config.toml
num_hidden_layers = 14
hidden_size = 320
num_attention_heads = 10
num_key_value_heads = 10
head_dim = 32
intermediate_size = 1280
vocab_size = 32000
hidden_act = "tanh_gelu"
norm = "layernorm"
norm_place = "pre"
norm_eps = 1e-05
positions = "learned+rope"
rope_theta = 10000.0
rope_fraction = 1.0
qk_norm = false
attn_scale = 0.177
bias = "none"
tie_word_embeddings = true
parallel_block = false
init = "normal"
init_std_qkv = 0.0274
init_std_o = 0.00518
init_std_up = 0.0274
init_std_down = 0.00518
optimizer = "soap_variant"
learning_rate = 0.00356
beta1 = 0.95
beta2 = 0.99
weight_decay = 0.096
lr_head = 0.0156
max_grad_norm = 0.5
warmup_steps = 200
schedule = "wsd"
decay_fraction = 0.558
decay_shape = "linear"
final_lr_fraction = 0.0
batch_tokens = 262144
max_seq_len = 512
doc_mask = true
train_tokens = 1071000000
max_steps = 4086
dataset = "wikipedia_en"
Each number is 128 + 24 x the weight over its row's rms, rounded and kept within 0 to 255. Layers, rows and columns count from 0. Numbers have three digits each. The size before them is the row's rms in percent of the matrix's.

# up: layer 5 MLP up, 1280x320, rms 0.11, rows 472-541, columns 240-279
# down: layer 5 MLP down (transposed), 1280x320, rms 0.11, rows 472-541, columns 240-279
up472 124:127067173146158078155103158136144150114138089133107121088147102139146130128133120165146115130102104113098141116100128083
down472 122:065159102146118131104127109128127091141139149158154131144133175142133130151155158099086062122147096156180132119132113151
up473 104:093124136179153116127124151111145135141161169138103144111140126143150125098126155098128153122143096119161123163088154107
down473 101:166148122139112118083143124130136151094164090113134143155156132154124115114121135126100148153123117136147094147117128129
up474 099:159121126097139111149127151112142100114093136155096103111102116180157117130155117143112114116141172128113163126132115144
down474 096:127108101143140135158118102138121189114144125124130142108127097126111161142111140117131145119129122110137120144135109148
up475 099:128108087147126137105113161112099154130120118127093122143121149168118119115123134084159164129141135102193184171121165095
down475 093:169096162107118124073095131139130113100139138107087152105168127131123083123120092154103087140125075119104141139123128063
up476 101:145141137090137131141173103148068131108180141108107163116128085128115090097099150118125148117144102124096159112111107125
down476 099:159145119158108149133109140114162099118146149117113151127138133119099146105094156181088111113127112154133155123150082104
up477 094:117062091143169142128126129131156115119145158156113130119112125145110138152174102156150126160137177170132099130139125146
down477 090:127201120118093116160182151129133149143121135114160137111112138102122130136109090101066152119127040071106137150159123144
up478 102:140117144152109128117126155126105119120080099131105134159169151133150131127142129115146123153098169144127214126125161130
down478 103:143124160193155122124113107102141124129156108100119134119164146151097184093163092132107110115156138094165123161127095110
up479 093:132111146132089160137162148167151091059143162130116127148112150131124137114090133149158141110135128107132104103140167136
down479 100:112128085135131123119125090093124183176133090151167127158154143154119119123107141126143113155119080118169111125116137125
up480 097:098131128115136107133148105175152089117112137137129146160078126119132178166108129152100114139118106129148105098105110077
down480 098:169130128160128130118131158121091142115177062106154097123162142081134105090151131101118141130121140159155127133098120153
up481 099:107168111110145117151130139138186147111148124102096118123101135171129137127135149129160135127162144153065134111129177087
down481 100:136123111166121199108154141115117142124165100151120100135109094108121105123148111108097107110150165121149131124119123118
up482 098:115137140092123150118070157175104212150102157104150098097142128129155112112094094184104104119112150135129089091098114130
down482 094:219141126082113155126130141139136110094137127114106153156121118123150143105107171143121133134133122210120110173114073127
up483 100:107162129117109161144106131149160115133144105125142125126115115138111122140110129155129138148163142148081178127117112100
down483 097:079120108094138120179188131132131157127113089120163143111164119158102086122155103158121149165139120135134111158138111113
up484 110:117110076137111146169125160120062121122195123164093102114135150108097161090111075156113140135116112118131154076150129104
down484 119:144151139132155170169083116114093104091146100153142109128117159103142156105127116110159155167157064108127155126120092137
up485 108:125091122178092148141110129086123141150166114130120158141129116144072140112157110093133174117125137123139151157130181090
down485 102:123133115101115137142128150102104119093104118128140146154112102112114122118176135131133085145103092107107133119111140127
up486 090:132158112129085121117156134076124122115123139147143099152119154117139159100102150127135136137121101127150150135093125133
down486 094:167133136144159148155086093153091149113096110142127127145121143108125142122132149157069140120126122202128154117122125121
up487 099:127091125139097131121131105182146094101131141120107106143102098139135144117139074142124088058100140127152136114124103113
down487 095:116124134103136115160195146178125148089165119119106137157101123066124145129146113124081084145152134151111133137097141100
up488 099:141112167159131154149144132127109072111113128083164097089137120110167154150138151121119154142155135119124166099120120110
down488 084:172162123120121106129146159145131156133144132173075181191115107152104117125093126141096118112119118109109099163137126163
up489 102:143127120139086105108142080151105121156119110124099100135117130149103165135138109134099132115144136119123153100118139185
down489 098:137115094158085153117123114157154136119115156105107135132158171140141109107120110079118123118183151104159110119155156149
up490 095:112132128151147109135173077136121149137166162139116114131159119120115119127097134150114136136160154115142173099151111130
down490 097:146091157123115117116112115149146138098108148157104125117103083115112168113140134157148124170154122149145151115084176121
up491 098:146161148107093129100143129112106101092107090122142115104146116142112141090080134135110155127118122119152165124114093183
down491 098:176182080082104138100115116127071115136150131136106089138131104127131126139138113109073147131144178091126113139103149130
up492 095:118115140143107141111142115168138112140091122129128156141145151140121146099135103123140105135121098160161141104112119123
down492 093:120131169134122103179144170110133140103157163121105111156168133118143097135145170167135143123126157126127113097158155142
up493 143:144121111087119161176150139141119118114142101178171130125115094146118094099158126108133086116152139135119149096138179113
down493 120:144118151175138154108126113147105112068147111197125112119174133148094118138168046196148109140143116150127128163137127100
up494 101:117132154143136088151121140159167138137119136134154165115078118141123180128132137137093136118096091118131127146160098083
down494 098:100151184115135098099143147132101148102174154130126152154123166124131079124127118153141134126136142116112129162142108109
up495 096:107147147120153115065115140113095121110136092101096113103133139141129119125091120142130191127116125147152141120131149134
down495 101:115128157065169125167118126127128143196090122117129138118143086135129103120129096130064104146122132095123098103092112111
up496 094:136149105145122096120132128120093137176153084117139129096119199107092158119112152176092102091150146080148095132118117111
down496 093:153120128154110082149092119119145157108134125099167175107142103130160117135151085130137138137106094169124109150101107138
up497 127:117148130116125110131119097108167089140137162148146167122102171126138164078146085114142107116098087168128141129158165129
down497 124:150158097118164134136130141152140116123158162121136123095127147115093119099111105142104125117120108182160107138108139151
up498 097:137164130111163109115136076138109123131160131136164100119100116136103148148160112147109146079156140129118160125125156152
down498 107:091122146151143126096134097124157111121134095116157161116105116147116120150149172142169092101146152110127158167123112160
up499 094:132153112164102152103149151163118105154100123122120129117099146101178120110135133176128086146118112143130107113156132129
down499 093:106107088110100134126108117120123132128162174149119124124153137137092156130144097142138174128146155103121135125135152103
up500 098:154118147174119168159098162105172093121175122127118162154112115146112159112151128143135137139166151122202142147100090158
down500 109:115148110153105131120156146101118125147147127135094227154141127160184118130081177111146117197129119110138110096137138093
up501 097:126137120130127120097082144104102142139112121106126108116070122148131145133162087133159083120160130150087151126134142138
down501 106:153170136131096145116133136142166088162127109082132146125155099090129142124099110166162109111111142146118144154103093109
up502 095:136160130142145103129142131106127108121141137134132122116112116117115125105126096143151137118113114116104138172133133095
down502 105:161116147136137140111058125140178099105112126102148101147120099133135150131138163125108130116101146107086173107144125155
up503 097:106097130104136098147145107141116127106146127125099133179098095187154162115125132151148129109128169095117138193123158110
down503 093:118146180166158135096051163151119174155106153158151113091135134115122129151119121138125126137137112114133123145167152094
up504 095:137128076099105104124151161129173111126107144136117088096156089115172071151176153124112126132114143101176129111115136127
down504 097:139110175124114144153115102120107157135157113122139150096144144141110175127107137145131130128132099177115118157134130122
up505 104:101149174123139115114139130131153126122153184140128110172109165141097154164171175139122100113135141146153165133170159105
down505 097:128104101107127077159122161175113123167099138135176110100111168121160157106127156120135119159116111072103129129135115168
up506 095:106117149148124135110106114109141183106155112099120129114102126130143161066140159111111119126124111152103089124110118115
down506 096:142171074137133089164147094121141118102107126143128145157137131161128127160135131110101129159105097148130119141128127152
up507 103:123151127107109097103099106151128123104123125133171100107084088119111108146115133134119148117126106133142145159121100145
down507 110:116143172135153128152101109121130115107132081113123131151103122145136109117137108155114134142111151152143162138139152127
up508 107:104107082094168122141117162115123145115142121128134131145108161165126142114096136054132108121133104148103123154147173179
down508 093:159150166202136130115167118141135102138151162171154138121148105135124111134192141154117109152151138144105106100107159135
up509 096:116133120140168130125149160132111070097166136133112125089133130099155124102133094141177138089128087130124124143168141127
down509 095:131110130124132109143116115112144179126050093083118144189150133132088110147111121086142114171128098138143154114117127086
up510 094:112109156129137132125159137141154111062180157144129081150133099140147126104144152157113142173097144048127177134133112160
down510 094:113118111130088103131145129145154088113152110133154158124121185124131088121180112139113130086139090134163142133118109124
up511 099:129117102079140114118128111160118134170143159135136152142155106118127144154135152153098160111108139124139157126080121150
down511 096:116157136105147134175145180081132135096112117159127129123149162109128118089128126137087161171130117128129156162145149141
up512 096:126113098130143125116176144118188141086207106130079163132105074151102141152133090159102149134107086110127129132146098115
down512 087:145124124129130166160100143137073141137106124126128091121119126113128114154110144096120118145163177147134079109120155140
up513 103:144156122140187119133123151130098117128117127112118121092064123154163122127106152130102179106128131130122125134136125118
down513 099:097120077127088127144123171111147083179150138109117124149165093113115152144117124120139120156092137122135145167118119112
up514 102:147095163156150171089138140113127085109158155159112104113119081137122156133107110142111147116159156090096111171114139132
down514 106:139169150165130100138113094155165149116133133132139154166122140132139155133098113081150139083150132098116102134127119159
up515 126:152115123137179118137123118099150104087133146121156110134149116086125114118089136111083126104096139129165126208127136122
down515 122:143108121123140146133126096142131094095117119113102075133138062089159139092116116149115161114132141064165125188123119138
up516 102:112106136172166154132105120143129155133143139129172112148120129147146128144128091129139110108084135143090168125124124127
down516 111:169107173105122108158105147169130133148117158108143130145155067138126083137130125097153135130185132171106151097148148144
up517 101:102136123126144099129143156116109165163130106100124102108121140116125104131136145123163129114112107091122137106141132145
down517 092:130123174120059142146099091144109111118134154106148119143123122112117153142143124116137100108133140128099135153077116125
up518 101:121115097136131161092140118119107165111134118139128142138126158174089112084133143075145131133095144167129165110148134114
down518 098:108130116123170196133128137121097099147125170144171139082142176162095125132146130155132181122140133102116124188137148081
up519 088:135088147158116062150137147089120118157107136108144134154173087116161118130085155115101147130076181152102149144114127142
down519 096:177137142111077137126128141163122111133145064129121151078091146137097143121153149133148110123117158149117090171128150099
up520 106:115172128089109149108099151144118114150106125139115084137112105161140110080113070093180121101119135130155076167167148111
down520 101:100100127135101116113170102100171156199114093123134140146109136130090157089153131120125112112069105130110112089154152110
up521 103:164169153113159117103123134141163167113140124127100145099143099128108127166135141118133162120089074160118123180107132176
down521 106:141126146127136140121143153100104138165127105145148159172079124080157130145107148147119103119136159152106125128140131106
up522 099:116139085136084121125100138115166146131121125129141175170124121117168148065127124142117156108125150120128147096136137150
down522 099:126127157138160163137164186168123148133134125107161138106099180114120133130110102063111141161116160188125090125084095136
up523 100:117143105105144127141106142180131153116102128143127102138111129114156161120124105132101139144135121098078121119099095122
down523 099:135146144151153138106133140128135106150144132119125103121146129074128141140131076173122140131163128135167111157096118137
up524 096:154116157147133117143111094115107088184141109156133136159131094111111120136148163126127140119121123093093128119102131126
down524 108:092133128116079107136120119078166127125115135115138145105118153169186161111121160146097122134144126111168138109102142148
up525 102:141125131096121150136122121154091150089125116124152127143091098145138114111173118117120130151168131111149101107125143132
down525 104:120135170164094085129083142161170111147100164113100105087108147092167150139107094143136170048125125125127089105143075139
up526 098:121183113130145122132157155121117148159118122114083148098180144128095137106109141124096141125109123137145142127160099137
down526 090:126144148125134117103126105142139154132131182149143178139103117109126142148157140119094158122177157120140129113104127167
up527 103:121139174140121153131159168121128073137155131098153135114126133172174108141130127145124086079097169109152119093168134147
down527 108:083162169155117109126135117123104111118116141147146116099109144132141084108166130138120101138166139140105142129088095157
up528 099:124117121120116155169146117094167106111135135121128062091096096134149094140143126134142111142191153136107147110147132129
down528 095:101118150136114128118111115140114147121137124136116169156111153097097162111114103102112121089093112164158100133122103131
up529 102:144150109193160118119122163095110146136092146123123155108181113131097120133145116166105145144113134135138137105155097127
down529 096:097116119128113122148128085158137134126133124129118130110123148156139159118102098106151096086134130120109161129099150101
up530 102:130130073143091134148109159147124168128126080132148132090145165095130091112134138085160128093115113145134152116104157101
down530 103:133160123152153135133160104132099166070135123084120179116112109170130128145135113147142161117143160133131135145142101051
up531 105:098127136123154140101102165161111108146125118101159095157137166122149143141172094103185128109110129136121122148151130097
down531 113:125103113166130147105121104122173147120162133093135112139075148157132126153082175119113109158091136150132173107137104106
up532 110:141128106101126110098146119165139160178116101156101142109197155140089114121121134138144185117078125117126168132083135173
down532 104:161190161100106159108133088123127130159145100076082105134115121130103083093138142176141133134089127147136147121143121120
up533 102:095142112126114110093128109160141166148145119113115095155125101139172084112122167117124097090153189150134169109124112111
down533 089:148109156138174129152135140125116083133157085160166137102123122144123164111145089140140151180122111128109133131125112138
up534 104:133159141164160095125130124141183113129122137128091083138169155185140145116123108095144161123120154089142155098193140147
down534 098:114141151108188135124138145108108127107146115104117148152110077167131094160158089055140111146159113153111137114127150094
up535 094:118143171161107103090088099119118094121185134119106129101133126184138134133140108159151111166129135122152113095138140102
down535 097:149117090106102107131142107088136125104143139132124149114083109115114164095138127133089180119081110121113126117066141126
up536 110:158156174136172127135118158084114130147204154118122138111133117118132136160117118107135144145109114150122132077168126127
down536 103:121151135099156099116131099106130127148105133100120107136124160128111120131117112129120153095112092100122108142107103136
up537 098:125094084122097132147159152155165144139116099135124111105124097149112066127166150171077115122112125132144113140147100134
down537 096:093125141145148129121126121157151115145054132163129121108165107141102161142115101162108126102182113134132090086155100110
up538 098:138106149091117135131164124140160148114114108118144142154106145104140132173131151149095130135147100088097130129116135132
down538 093:131114164098150131078136146102123136102144129110121131110149092123157096142198110113098144144122168131105103129128080098
up539 097:094119109127099099112133160148186112125122097134114137153121186110168071097139140095137113161114112125170104121139104135
down539 097:086156109162109168100127102168135123115117124148167105114152115172101116159130154149132130129083158120146178135137147133
up540 094:177133119141110114127116168123100179095135159136111102115126166102136124111117152126192108104134102127170144115152119106
down540 081:092118134116141131108136113122107088167100117107118179114075108165126119108141103118047124131131115133097115148075152119
up541 141:136113145161156121167119104091102117133098172143153110091165128095152111110161145099050072176106104146106106197134087113
down541 152:156122101149163189150138128096129104084092120134141123108154076105138113105133074125137064140139069142154135181154084137